{
  "d_model": 640,
  "head_dim": 64,
  "rope_fraction": 1.0,
  "warmup_steps": 254,
  "schedule": "wsd",
  "batch_tokens": 131072
}
Each number is 500 + 50 x the weight over the matrix's rms, rounded and kept within 0 to 999. Layers, rows and columns count from 0. Numbers have three digits each.

# up: layer 6 MLP up, 3840x640, rms 0.0164, rows 1067-1216, columns 0-39
# down: layer 6 MLP down (transposed), 3840x640, rms 0.00804, rows 1067-1216, columns 0-39
up1067:479489464547454509436465465437498438528558379504480594530463483490580393520465537462486470582474428549469586544505568531
down1067:551506459491433494525493460518504541452493555559475545538485424498521520504589508494493469525526470498575477411497488446
up1068:474565553403490483479513600401412419410466429445486438439412494611579548519480546523562618512461524503462464430560543511
down1068:446499469574468540445450568513536515430574515448420495514573580581465465578475490535453582569433540580455485434402455484
up1069:465475522525522509512471539473502584475529532504432444506512498456406468498487555533409532506513536460563405522526535488
down1069:540472528501501556488414497570542481446489447503466496502478451509533433633522578423501527522468481451484451485410500488
up1070:473496443389464488411528550421468458513508544439556561538516639501533559488467513467558582451554535540516484499432494442
down1070:498480468548493557486529488522496467495504479552585419406537565522496484502504555516489560496454550499504537467434555504
up1071:602495429432468576437429536443483470448463436487555553495523531496581439424534447508553556432463390507470514473593496489
down1071:512491453451426449490456508573448505499452459549548411484419420490482516552484536439556472574548428512497551504490484541
up1072:534585516410426547376468538504511436549593434470470509475467467472516444479368514478563441635455508525463441445424458481
down1072:535527490516497560522488501506469544514560488471557488434609548500482464473487531505457488543436506430490472538598519539
up1073:519427498518453549555529548472471491569553445429490477484465433525573504516463492474584551453553426514537439502610472514
down1073:484498458438515611484550512607571470476520485462514546475423526524535575538620416572496588534493522499455566529483539640
up1074:500521567514444470419491483493472472468428518501454492516468510405539574476567601496456481505543532492504562495547552469
down1074:485499518577566563499450455479510454457454520581470460536508553562566444455481540479518529578462471523514535504514516561
up1075:537410415537518560519498526496555494448608506532557565531379507508531541484560536596516495481481471459354568496458546484
down1075:590516465525545441613517555442495574442549512538493546568481476503502559557504521428495550506472431559582448472504514451
up1076:548507532496555520499485470570479482509433549468447528578477412548548524506507541525514464463463573491481486466528463528
down1076:494514553535500532478523491467445445464592442455401532415459478496462428488475492395511510633509632469518551468444514459
up1077:429446550495446443513542536421438570438524561409431523493559504434494504528489424551479511572460528484368445492481522555
down1077:524530526504488532505561556526491450545511484521602504470432456492538507500445477440524447458516470574458552528397486414
up1078:509499513529504437455485458532526494587508502494559531508430485486492601457559487503468455517528387463466539520491498567
down1078:531494537485490462497443513518512515515518471452509496551565447487455588440438467453481435445440442516451496466497492484
up1079:562488559481516525562446484537458467492508542497536621558495494532497568480555527482501438418532496385445531500530587482
down1079:484487511570514518481473491512557470500437517542538544473488503512443475333548404469488508487553579516514498458376539509
up1080:526636485558430495524434537479475500484462488416539409505413452448481572495433470518525452578461520523535490430546423383
down1080:425514508595450501518533580506524476468477564517435539473525508505478416552524535478491506475491527444433502551454489567
up1081:496573472457446570494512495542549527552482625508499499475478613507552521468472578490450467482504521511440520535409542510
down1081:539555560586490541445574553566558435530415517424523519391588435492593522545556520447482453516456548465505515533481580451
up1082:527504479592551439524509534537537516532564442472502494571520462518401599511524509501428487507527524468426546503541516499
down1082:499444505595441426540522436524476504540501568543452401458473452620563436512555577516622475508515504493511436495322458488
up1083:559480653456487525438569448555467510563538536429512553511497443549478379501552488490473594443528568587441525489525512477
down1083:477486455517522490520437527546399524506443477493502424490476472448437473505524556448526482503511404384526505559522539556
up1084:495494503455536448570568445464440427436439475442425440565476508528528414506449529466486423550496626484495484520382490517
down1084:512523484472508538515499531546433543571589463629485393509455514504491554470518477469491598514454468509468552556493438416
up1085:513459463485460418479506483543599475464497463550509541528509483436499515516462538516507566568506601585466473566498507454
down1085:529472469504462562471416469449583488482494476464456542472535481516475460490510436546495542425468590445386515580459569475
up1086:501432530588497498464540596489467553502473441519557459513576469562445487458580445514543447374487540466509525460451507464
down1086:533533476555505495496466451522526452546563437381540544576552487523519525503480523485492447523558433449482509471459505513
up1087:542486516476444519470569531487541522498512505446474465476518454540540565504507443477474451573525469564468408434512596554
down1087:492467504522518480474533438504447547555455483472479476401520503506462426580527517339496397422414479433550606568506514526
up1088:492438569512494543504538498569487598540511485509536418482475542611506537553497515565458525516372493508522467519495446529
down1088:495516544470511469530447438464442487482477559573553493438434499482524557617512504475545505441510490522465543524453570441
up1089:562500553481595511455472470551474499457570582526474511461518538498513539439430554443489513627493557583520595458542515425
down1089:477537427542493504454519430463500520472487503476506553504492429574492481431594495478499509484477526439494477525418501516
up1090:463455495466467487432442568506516530490468514497475507591504475505488550448597486516542449519518491539385591467509367463
down1090:488533478409388521544556451459419495523625486533484389542515503522420429557487516398468490448550509468554479593378460528
up1091:611479560447558470491520490499536492517520513505518453469558480448481543451572417460644570449569463528624484562455557488
down1091:490456500477482455473534492572488615533511514516532513543437521410526528495479492488442561571566517474474556463437564466
up1092:561570555527555648508528559445482573492421489521510606542510524462387539535502525514479512512416506463481606530508517514
down1092:459445493396496509611440478397453489490549532505360468495516539484491478543426501497442530492513446493542415559429451469
up1093:554492427438524509522534399457503420419507472476430446483497503511408362433545486613509518512515465469555411443471516490
down1093:417511531513612529485578492509502615391576444472504466396536515495474421569460507422425539504531539452496419470430599495
up1094:505484491518494510451446538516439520508490457505479508483429485488547568465528486502488459466582457589449508505492425571
down1094:495515515543514537499483484500531499447473504489466536521451470541498460547510583463521559480553481560382544505426476477
up1095:616463419536488402442454476455596487494532538519482493561566438521453416516570508417494519354491455465526407494427526468
down1095:451476551411541539521522484506518508459552481490520496456554440497448462522502506520493426445497484466469525467471489436
up1096:562518505495484481580522515572440522453603489500519350532529484472543531471478491434388485564504441541505510401507511445
down1096:500415469493530412472508521464518512454454455525508504470553535404428526437432498461560453498555479466473530470468583531
up1097:495535481487526568500472468485423537486410484473561538511525504472549446536448490489518601457528497508514505467506458465
down1097:478578485471428541520511433424498436531478494536471466546500451457447430466520528519499522457447460496510475509496455584
up1098:474452504558527458503539533557544517479482514539470560570545473531453500397566524632417546463469528517480498511647463541
down1098:429477443459494468577490548452437567524387502436545529518485511549474477516511546452553453489566551440467455559515481491
up1099:496385405481542528455545465558485574530558459469519470472514525512500534510522455472494525506558498456515492404451503497
down1099:538483503488479509631484494440458447511641528508501455484446450505471442564458506498486444460404575571507504454513434438
up1100:453470554471460499425492595508507503474577566503444493472505552520544513493427536562480506528569500548441424519490558547
down1100:520468486536526479466532490450468563587561537521462519406538517492571469470504438564436434599480538457420554488522614489
up1101:515373462517547549465657496490467475547584512549549465436500445554564480490522464559570518517478510464472505573437589532
down1101:465529478561538503494502509507504537503596571438532531538513488450450484407487410545587467487466455442500488475512537459
up1102:485465541502536485506528511524430507457467467592500430515485476557522509420512555602500464497542485538498538463519531488
down1102:513499468467535447523548559509510517485466489533576511458456440447561601595513455593442481493429437471500546535519552517
up1103:584512445451456511477528556447531481445500405341512540521551541549566499523460479454586515521551541519559538516524463483
down1103:403437462490434536471530522444543560450538433542456525573461506570509455537490427549502526544503604465408467539489426511
up1104:438428436471471521555477501605551437525519485536443447484523524440517463439427547502520461544668490395445492556601427508
down1104:401537396500558567475618449531502479532525509588409581543504439521465488440535558479508498454430485465476617624492570430
up1105:523420540367436526508635593488486474488552527487505563451494494539436466523535448523540549432444475587454458393445607559
down1105:558512496569504574435467488375478446534582486548551483482514440480514541504478530463541556536410488539542550485469479350
up1106:554504460559565415563488488500493480460468446459434426480450450497557551499541510591430518456564543494562447486586577484
down1106:529494475466572495490517552460504527373464479563491467447529476494528481533537487513446509484503465596517482572545519491
up1107:467444488540474488503547466515460617459463448597589516521499505555558527474511601500512462487468367389420501446568529515
down1107:527463450518432575546472480532563457382560475526554521369613514478458566423409498487503522564445455524522564553563467526
up1108:497542463500515474511541546478535478551480493486500541366469498494453593502482404421518570471579541446509573472495430490
down1108:540484539507437522490519477461512447521495474461440432590470513469470499589449526591417534444502348430552441474419484505
up1109:502551490435547475463510495477470599545515520620414444574503502501510440628600503552473411437472510595542507556571575542
down1109:434494528551507444469551536562484470529451519543500547476557430416493467478473476552524602432571502513400501427500537518
up1110:498474564597479511586512417584533452538476449524459570486491593588475611517599394523532512394428577514509492479529527551
down1110:535446402458516510447406446523562540573490635513433528397455455414525530435455505629420539446547526557521493540486432505
up1111:501453609503470514469470538511436497439562482420537524680548551479542544522513520448352494529474516477470474519518410523
down1111:449490463533523519466440526466499491482452475425469480502491464481526534486468538490506449520461421544482461516556556472
up1112:530454488451475508541569490432476592504547619522563492521437522438531482516484562466491491506544479476523613585470447486
down1112:546488574499423457451439529450468492593530502500586543546552508428507604368501489585506539593501518530494545478518467501
up1113:538515494466552556461493498496504496429518546488537451501526456568589526495568489479540496391431522484430476525514437458
down1113:473447607569495496532494493532537540497513549430566575471526552505446419504579529473420546544523417449535459488498517469
up1114:570548508493380530536488543501529475644518599552515478524525485562583519577501523477489552451499460473537480494499430447
down1114:472478502494473592489510456514486466484506506416520488551503526493493592499490545468469543489585552547473555438455434443
up1115:522409424480468577458563517443544479430564578478500447468576508578520511500452537491461477567544534433508486541508564545
down1115:527562448453555488518459436501437488488529465490575481476501477453526484588468548521470487545492363479556478394465491527
up1116:493450549524514470515503455532525498499438553488544357503472505547513570529558507497534437543489532506501355417532553488
down1116:505485584562561515502465549525524511424481423599505587441541517470390473637492503513515512468445464459492530352532460570
up1117:539457554568564560515520520560508490535499525430515486490489485454455468548429494496503441504559408488587535648469478463
down1117:539456425490575430517475463348427506519516440518441499528526503582553506472531514456455481591482475463457473536536512548
up1118:594494400443481538547470360404587403561491475520485526520433446479495454577444582492538569497660547517539440504445495645
down1118:465445552480468478483515544558486501423510527481509539527418529511476450506472536455504454539467401500568448518560548519
up1119:496522532596514501474493512515584465474553486506501522507634501511469503433436516466544430444517465555574460556505473425
down1119:479411553530516473477556579486527696561536497517485516521463490510574453530475447526474512485402595521482600506473483398
up1120:450524480497520529541390439404560505528555551519479466518450527410556557494494474495525555458538538557525500464518493445
down1120:540500541506510510527481457477499456446444535539519434499528526555536534520509455590498529502518474479456496508558510477
up1121:607520492496507482455457511561545436461558524479497543432491537401604466427473537452449459563421541477470628535544585415
down1121:537563528484529583494469499478590505526486466563432529493465512515469532465519427549522555378534427497450542405470463472
up1122:519568463515594581580532444469519459553517463554460528521498463445477473531499525575506463488563414454524559561532442549
down1122:443500486572524446523562484440443517470449515555449488580390545434546523608550469535536530422574476483520466503501518556
up1123:539578612500440528488636556449526551403567572520477562480584536574458430500479481445490515475484503505526495524468556481
down1123:481426409528554457567511517434516537463445513354521515469418432564536549435496453555571463519498504440483529560589452590
up1124:460519451519441522490403491568498489561536495455539479445435617436471538616441531446542516494553455402594500531437488533
down1124:525542527447576494531496482468495496450523512429552476455508415496422503578485519488518444524532524554453512467662564466
up1125:510505470517469546566568444593483505482524427567517432480498527504524435514476513459473516522582547513549403498476530484
down1125:510416543538455416557573499492524476540452540565437536515406481491517546474540529445541429566443485410424467487540615586
up1126:487583560393524433497446625363554497621479540466516530485488490438452382483440480466599450459465453430395543483525516590
down1126:518467467467464563529612481539493450465495495446538490555475504559536515510419517523473444607442497616512461460382469476
up1127:473451480511436547497463485431501497660478536510497489576525463601500635445455460394552496481569470509467478490411471466
down1127:584516547429460467515464477434534521431498562457416457465506439499527447441541436476375540533468514535422506441667498538
up1128:517499508526509493434489502491547559455556488447505458442439539485501501608427470549557461527429430471525579515454497557
down1128:537593563475556543466475469519474480517508442454478455523580392497441469412510516549443437461464432475609509551504406479
up1129:533485552447512487431526538581530499452466455539513522453473568524649538503500513448498559555475457541499551551469466388
down1129:465514478465481427471481522437517447516584487469522478459504529515574512560506563520479493492483424535577601467490538474
up1130:473553589579446562487479550473517619537544456568572432467497581458486518514543564523528554530502493623500485469481490491
down1130:593407419510545454563417507561492510471411514543552508532507542496386486408509550467423579544429484447506482428581586510
up1131:483461468530523527451491437533419573456486593541406487552537470536448530523588498462504513402488565644539452529537524470
down1131:428437551443507562591493482454484517533585553428525488419520409466443521540474461485477434363515489487470526338487619571
up1132:446546492525582456452634467514474445488503534641597533503475545484382518442471436566478562568571349520485537525537448571
down1132:450470506522473513495505526457537499516449479415579456467590510456505607433477549511584502535455534469427585495529530534
up1133:476529545503414553538498558602521549467464502505526533513464354567472500638436578489556449487543472501502379507536495542
down1133:543463440516486552511520445464495494420538570529507464527463533532585545549460478450560561496489535526484496465449455536
up1134:474557517521494508603511381478439589493576436571458505534480517435475564504408564488454561501509511581569516555475554493
down1134:535468494548505479515543535494452538546452451508468486515577520530537456531501507553471477482412544596575493494465471506
up1135:480468541562564492578520505559420484509507539530511500515529434462546410451555455575475477375521540521590547450490535458
down1135:661448498464451597582492578518478517583400500504457526487501446478564508407466451509466479507445495505481559431576491483
up1136:553448529559580476530616559494465505513572518640649575442420509460463485490568543536445446384551511476494451406525515500
down1136:501477491428454520546454497452554508490472564461493512527468398518592502491534473585514436510486478461483564551499386496
up1137:523457509562462498544434471464505536517544560501480478464547606523547500561467522500486436507444467569515514506470455439
down1137:503492501507513499439508439510568481564502495514445577452550545436467574486455388543437604417554476467443457578528535407
up1138:533558444491578481506508481466546436444423572459526581430439527406459483440496498487447457546508519522613548491491466562
down1138:430536467461459409527511527467552515640466492526478537528545490514532532462531539506519567447503405548584453616531462427
up1139:486593536549599494552466492526482460448611515448563459433508557484506429460436578465470565533512541542614530492450532517
down1139:473472476516398496439460457485505447458555414557502495496444484443497409383547464544591468461546421539497495484521462577
up1140:516503454440423403486553504505508544439493465442511456533591495486541531483551471502529511545542457392520484552542490544
down1140:513475477482556536520529489543472563539529522557568591476492519507494476535461564477547438504503527588572543498492482475
up1141:488497511513445486484589514490566492499548521506453480488528548476484530435456575471554472548591447427512529541546427580
down1141:488485448449466444486547512463440522509485479568486490514553557552437571502487529582467454503473439564508488411519513510
up1142:423494515462602452516498612506473591499517471495514572492502509479517453574444488527501471332562485427521486412416506608
down1142:499413542457411515479506479493532512499534499434538508479491533590433437493438364486566559523565440471552533529562445454
up1143:468458531469476442542497541394494476470598421638504471436516434554564506546472490527537432517395565560485514531504375467
down1143:466412446464502515425530551469485449497593501486495555416462492522621460455484457580578492551559572524512465514552566457
up1144:431515521443529463483476465435416502489447481563461447520547445620523535497400509424528499514512497534549565480524547443
down1144:487537496468377512450504549500479522524485519585518485536481482500518531482461540529551454505475602498433488482462520345
up1145:453569482452510512478579546576500497470566590497525486541576548504558533608507409492587509517471546449499346638504466511
down1145:519436501495467452573567535436478478463455546482436539497545530502441491524557486426487546555470616459432511453410392495
up1146:472452511493512511532486568548523460479513508484553566471526565549518479450478561468481478569624448516403455464499430437
down1146:507494486519445423458489481492518520513445450532518549516536445575530553542597511539515389475506581499455457499470552562
up1147:441497517474452526482501457454510479474465560580521604459433522502465513500523548533504427427508568516504494521522534542
down1147:509538524452501429482492497507554469405483539562489558481619483464555561534524479544395507610501608547507548551561496552
up1148:528490529495557497508393484456487554554530411562401557515438493580407474495491452504440446527468495504436538484509560521
down1148:491518506593482498435515539492545529420524388502554557530486515481607512416460432534437465537498475507555522451456534506
up1149:509457514449512469468510455481425594568587533506534530449543559485483465444600472572563546574458539538453426537429571518
down1149:510498542533472495484458455503516494625465637444529494507405559530581435385551484545511382548373490460529402487531540480
up1150:580434512563504512484468488525487531472475503453428536546451441453485500393568561514547476489510550520472538502507558506
down1150:475508401418478536539446474473439567486512465509494465523489516546534528468496521454505543528505520428534502463510521547
up1151:558474485504450413548472486450480525484473543483512533392618465543481558485452555530453431506494500512419420500517463431
down1151:431419496480576465432552510456503481436522540551572545534489547451438404455517545464487495487493525389424486503580583572
up1152:466464548462544458510402445527465514499546528547567504476478544616531509517544444431463512514536557516445452462445536591
down1152:463484505521472463599538487507454520515420569507516504432515463421481524484459509522504431555433564566520460514533439471
up1153:510453414509483492485550486501531512461514444583623510456525470572526475518511512488602474530481523513466405539484391484
down1153:505429474476496492461589510595542480519455456516450616407484494472493478571499439498405575576580513501454422614508432502
up1154:450531466555573525528477458495429446455469494408545489462570446410518488466576477534489443415468453496542487527456452518
down1154:528535454431483439506475611555514530573522490521433508527432533511493440516560512517520525453483522457519587454448513579
up1155:528533474422520493525552450516526494400497543427472512607479491526497587559433419467481526550449553550554476491592434496
down1155:432473473476549502454433526525428446485539445403516533499409471559580480554462442494531537472573471506513481460501475450
up1156:531508511519540424474459478427562461465493584531547490472522508455462483445509531474513461588418456509564547425419600569
down1156:462469465552572548540472497546463487456459573459659483503513524432562489480515457492416521619599440616497533535517531461
up1157:485462457499553476446513408484435469424511603452460573437486464551508519540443513473574456482483568552417424509498589524
down1157:500560524456543505522501506587560498473461456435376512391479482505501473488426461568344426506530522508509482547519515566
up1158:391406557495515581489577564557481531464594501416446366554511544550426479458556531412533518468461525422503587515491490393
down1158:485570549485438472576474500521516521476497580404516471538524535525528455599485508443467444429467530479579428474432535477
up1159:496512478479461480488440490483429479555514587573531485481476581548591585515490512573532595561456415581516489570559545525
down1159:525493521554525495499503478484479473534488489550478507500490461515565547478482532487543524572439377576506506606429497445
up1160:496480517423497563438505532388484515482475575371508506502440467551443486503537510495523541484546481481472481495565547534
down1160:490488457492570511490527493545498452435449548488465497505555502471430510526446537532483566519393609566552490529399388469
up1161:478459508530497506450567416447481511417470526576486479542556571573431583574544609546423489481487470427607621472601495546
down1161:553539420471427480524507524562477463441521394510570532571508411458421537442550496487571424531434376464504529501467547535
up1162:485546455502420479530512513482545494473449514481523415585555488486444538478509509511422546552495508516501515503524399445
down1162:517525496515485510544517498514541473502479518446569514568439532545494535528375437491508531531482448615528555497445508407
up1163:498404527455611458547525477436563562481424581489472617583460563534564511505521552558463542513527569546499552503522493515
down1163:520478498447549469526396490417565470397493573536379427409563502436466506386614503445471474507492495504523472466549519455
up1164:581412536514478584458504454484439592517498543525521463533412494530482514522540531551514546590520408439376499551499473504
down1164:549506543446534526446570524553550369475598507484538533500517535453545474519524502411491453514504485401550535561504547459
up1165:409422476475367459486520504540531529571530555440487410527529551536480441501495523455435554574560545523459578579446480460
down1165:447482515557448439479514516479463540501517486499503559471466444492582519510523518521488487437511514556519536570534569493
up1166:542427538494488468500555549483439582583507424538445560456482404522599571553455451456497424493555595558461515506504490559
down1166:523610477527487452485577466526493500466491577550499560407572544466542444471486582550508553465575572583558496528414451471
up1167:423624499557586485548594540532436581530550543526557468564562520568484478505521466499428461481458508403595385422535504442
down1167:504568541531513516515484448493406525498431497459513415550489552530455505513555476436427505514520529577545556478468448494
up1168:520611469385430447485497541472433498492447447488476518566635551340536483482513553526400534520421582471543379553501490539
down1168:522457471467534462498532547454480515496619488416452405495535475531499523532508436509435518458484424449492459556565472428
up1169:543485512566479578455486545516436532474400555537558453553424475428530496439476576526523572445543451456461473497491631537
down1169:457452464473556449515421513480475517402467526479453575495545448496505430485497500598530524467408479535492571500500536558
up1170:491577530499454501556479516492568437513488515508462462499509422599502552565534588452533453495525499497430504493455502525
down1170:452451439489495490506531536544460541556572522401534476485486534519545505509442421505474523476545482494552431502460487480
up1171:454405500496508440504556487393504504538452487532657514500442531593485508540510561482493578492550591473527534560367446484
down1171:464526509505495566472504500502518513474494466437473524464466512457515496537481642522484482388511480462544447520581519509
up1172:581518447596516469583451438599516466527473531481511528563571554500433416444571541513472480510591422469539522471481493514
down1172:458497470505498471532588495489510530465570536549457412429519541476546544463485500510539486575525544488420540471463575473
up1173:503417467478456543542596508520463546510533407489582522409542432507524505536557452572610462508547549508416546509520438548
down1173:536461415465577560495531471442506469456546550562446457525512515498490512512534526431496584424538487468548512589460500521
up1174:531532498511463475462509468543557440410441487603493475570499529521565497503509464465472506490449469537487444508602504435
down1174:499465446476472394430554552512473510479478445493524527465491487493527419400499520492426554435592446448507491604533452404
up1175:510425558526543517514571506575452527399461478486545522509501489511599452454529523553476521522480490531557555481426510595
down1175:523528500497398468525559522474538504495525534472570474435506545502429433521526482443445573472474483509475523442454481493
up1176:432449558581577424529512462569383549504532514404439531519490570499450480514495439477415497508554488490449531473569515513
down1176:572437531497549522461509432501534576581534501469534563446551495506532502513479524514583555541487438460539578531488555496
up1177:457397485549579544425533446556593510477384552452521466506519518523570563590510515527537563512437557567588510454538590457
down1177:541437469471474477477460478463468507544463531487498468458494411538495450584488431438448542518477537544460588552482482509
up1178:568430490577508480478491447502474487465536522540524495460564504489534506450507485469456433513490484591482489512482519530
down1178:527590551496490554499531528520522512486475517460468483553412504522616462597522519521574438518544519512516399498414478430
up1179:479585501508514482582485549478518506523497501486425531410366461610516485603395468547417461549561574534432448507462521508
down1179:487564528487536508535524469514489517555500532460434421430494570545508488540544481366577517441454382438516499494521447505
up1180:496524432423486509585464428501466541468433583477459472479610525481472485528498584439487637483585419506509541478498589572
down1180:484481513495517485505511446562489475373408459488374515505548504507453518441500493506562564539559464481510452449568498568
up1181:501421543477423441528486458520481478449502557526428440425617472552559462547520548529521506494563481451413479540492493542
down1181:495517507459500483526472495446520512459506496551424488487571414482491528550478503419544425438391455396496470461593462618
up1182:529509476452494527519433454462610561480383422526502448428512415566510517509563503458457564527496468413498520517510430484
down1182:458454468519536502552594454523465521431549571541509568571567445458529450475480507532400387522494500555436498516513410507
up1183:500571538500448531404482469492480539493506486537518504480485503475484501520592561478508524525519454482459529583503459437
down1183:497486508485523507503563521587479540464406458421505554471430481465480473513531498562547621519513448525529445479433553516
up1184:518454538565489547454468536495499509516462496557566482474519564516489439406515421535483494421597507430509450515566571503
down1184:438411498495537463444484576485473502500511454537473457466450460607499557583505522490498437485478455508528526493455540563
up1185:542546405405522442518468470456467468515515546549550527549602462511413500509425479499484473506505439506543489572540550520
down1185:547479497568522519472499484508531439558451594443481477537464476511494473630549526476514442520524431484441412467535471410
up1186:553426476438455501440562520524446444486450544511585541527478532487525593513428496513573519475555363568452484496525458489
down1186:456552557516438563483535508467475524593470588491506457498471427458459456452589507596453484564439542470563483476435416395
up1187:485513520568561541520562506560438427508439442491568521468506482439520507446505532550557466511525498496540423472503489478
down1187:487502503511504552521513483470493557307469424522483577421496521572455517554503535446532588537472480451449546531465484440
up1188:510558541520554507522523573485429554470574587465544441511406533558468470495600573420595504529480591535493634374473506421
down1188:548531531499496528462517484531484522571540542507552475489504514556603500595511486485625495539530514548465431619408461418
up1189:464451553432463522594568498514608540421424454416502516506485582492505422455419460427536474531534566547530467522439476438
down1189:565445511553398467515555525498582502463475536525536533404543435573375493488547517463578509529438578466396433518512595554
up1190:460507490510422595486472486492534589440523537554568406407478488508551497518509554503576483504515546427431559508593475476
down1190:508513576565421466487558586444495486570515552482536559576553548473517486542554510469557479506466549411531553445497512387
up1191:435454494436521426508548555523516445519452444406467484456559532504538589488420531533438464437548526458518491451578506505
down1191:522453480451489499562487531482444527471575529480518442408561441542499459487384470471453511543478478506608431516493584576
up1192:493474528471491505466537534557503502472518413554527436509561481548416523543461484431566533497455517568489448567510503502
down1192:520541516502459504439639540405488537497548529585444498494504451470540486556454426512506435484596522523415592503537498532
up1193:465611540433454509516533530554556549441540507553499538517511536501538530632481611524421425495544469475463496492575480454
down1193:520481559398505476510446465501495511387536454487462440603452556504466554483575460449475565530579507493462451531529430517
up1194:510508530553433470460380490502500466410482574441450530633474505512513453521446598399461487533515488499443461462495572481
down1194:469486558401412518494532520500527493552487603475491544573404511544489456531524487494492444413508460595488455422458498574
up1195:461508495411486495532497552432523512459466485553620462534548450511500471401559504453417461452503532457490527413550552494
down1195:513493518524453535494484485552521490516470550533481533451466553551496455579418477520429593557527510542519453582438448459
up1196:485437474539542501506474506474403534451507387425469440586456534536422492505539448649558518482597416463394536428587469524
down1196:562530510525599530488482539520537449595510487491548524555528469494502500614509571566542470522548432447504562511490524492
up1197:499507528453518482462559535436366484511515460578529455573521490534483476625516476568540434491502397463485438554384533522
down1197:517639562510485572505519445613556344532637492483572549387439559421526616481468470575512436545480440614561486546483507439
up1198:423510434433554586508551466531598416530598480453535551485449513458492591497514475488495463524501571448557529414487431399
down1198:529519516400516483513503504468513493529444618502474482520440486452536492456511557533571464554560520430546567601501444502
up1199:491412550532520501521541501549489513548424438584545510419444593537537524539471518511544460446523509461555559512497478578
down1199:469467468430529455576450432446445498564672577508518474471511380523527489559534446429487498502495574492505507513438536463
up1200:444451526573622486573440427540555502416503547538519418483521491476571484481414479505505531517549484552503482500508562585
down1200:535638529456544416515429506531542499578504584509569531489455575463469568456521529546589474555557534585492534498464533482
up1201:453552479461536462517455491559435444510468513552442397525479412567480546508491560470549520489482482477496470523556427462
down1201:500500514444404486556502452496470475461439616569572458504456488482423463561499664464560420399584447507539405460422538447
up1202:460529551494518509479499581506511476557514410525564473488463470450565504574514459494452605417549565563568474508433479592
down1202:466611401422420485566363471559379426472425516602570484474479512416475416467559533485495476429508535458534565470534526449
up1203:556435489493520508369520458514462495528417498452631545533526591517518532478530458450551521476504477471544504491581586483
down1203:502512426419536479524435486485509486497542586548533507413482511523508497456486486496443543489518528513473469496544447502
up1204:489519498528545428441541518501666513423509376464506538576557583512580509448491531486474492534491523491495489476566446491
down1204:442472444453449542520507489512414447532471439578474377548446523555443509568455487514457592485596520527469503504476466453
up1205:483530521443537558522461474428539464504531543460475463501521527613530507390528481519519502551492512374443520500527543545
down1205:395474540547546479430467446580473431469539390519525466524477505475426428519523487605475560476601431495580531476473413506
up1206:518546421579527532509508468477461559513470537590437487509432593548553490488399412488508542435503411517598468504515452494
down1206:470491515533494491455430510556607530433457463545481440421600596414427484524492570504511562562457440470509578537564579507
up1207:576563572457538605373568523486521577474452512551481576518569465431467456425508403566421480545426508488448468472530483456
down1207:455530475593507496555565475531413507508574535510475434554486492472411487479548471494559466462478549481594449386469523436
up1208:475467492496451409481436579499488421457516425551523493415462526548536601494446463521448479509549522591521536543478407549
down1208:424460436521497494518580483454489496489419462500540517501547487454580418510530500466572447553543453443491456549493556470
up1209:461477516464490565510470540460458521592517593507553533474409499478469440454496439502613557425551505553547456459474567459
down1209:445513584434407593469505513501542482517406533479576502563391496458584507495477524509655519565417545539437571563537492406
up1210:482501524548507553603424493479627496467440394476525499412497554469514508499511478387426584534569482581576484486478599511
down1210:486528510453564483495514485520483484461396483611504484488461466504517476545592508554436466477577405511482578422471589553
up1211:445491504435537491554558482438532534528470492540431471551523426503522452477448490434516548404490544526513504530452506421
down1211:490521581597429523517518492548521534498485512441551502550494454399553583520482430571435489491437516500487443424511456513
up1212:534539443538489572529488443449523479548424433614495446462462493541462548449517523419527623472506517575434489419496481497
down1212:509497464507537541528495488559544499575456517415534510569463512454520482513521499498487564507547452519482517499588495474
up1213:542562483501441472621408506447545493474502546497381578479548567485461497387499448395522502580535564445508488499523449593
down1213:461518464500545606538559438521418551504404531460577495496440400533574494434597486574531425416500515581470568556491530526
up1214:532572417483514442503462530457429554476532429544462591417482508504560478416510461449554505425479507489532461500439536510
down1214:486477567509443517543516504489493491421454504518422424490536521468512521529549539469516532474478450411470627476456572492
up1215:533465507503458594459545522446503512530483535458427484493518524522504495481478429502437523570429471481479506541500507540
down1215:543506522493489528572520397482524422457434500437499507451469467514405487522526483517464506477502492407497449463437428525
up1216:536449535509503528528540483528540495467501459528564487479529520458574398439541421536447538617479523474490606564470552555
down1216:494414465528505494533445495433507500417417526485483406493428572418566488504566558532515558530555442552501615529529551489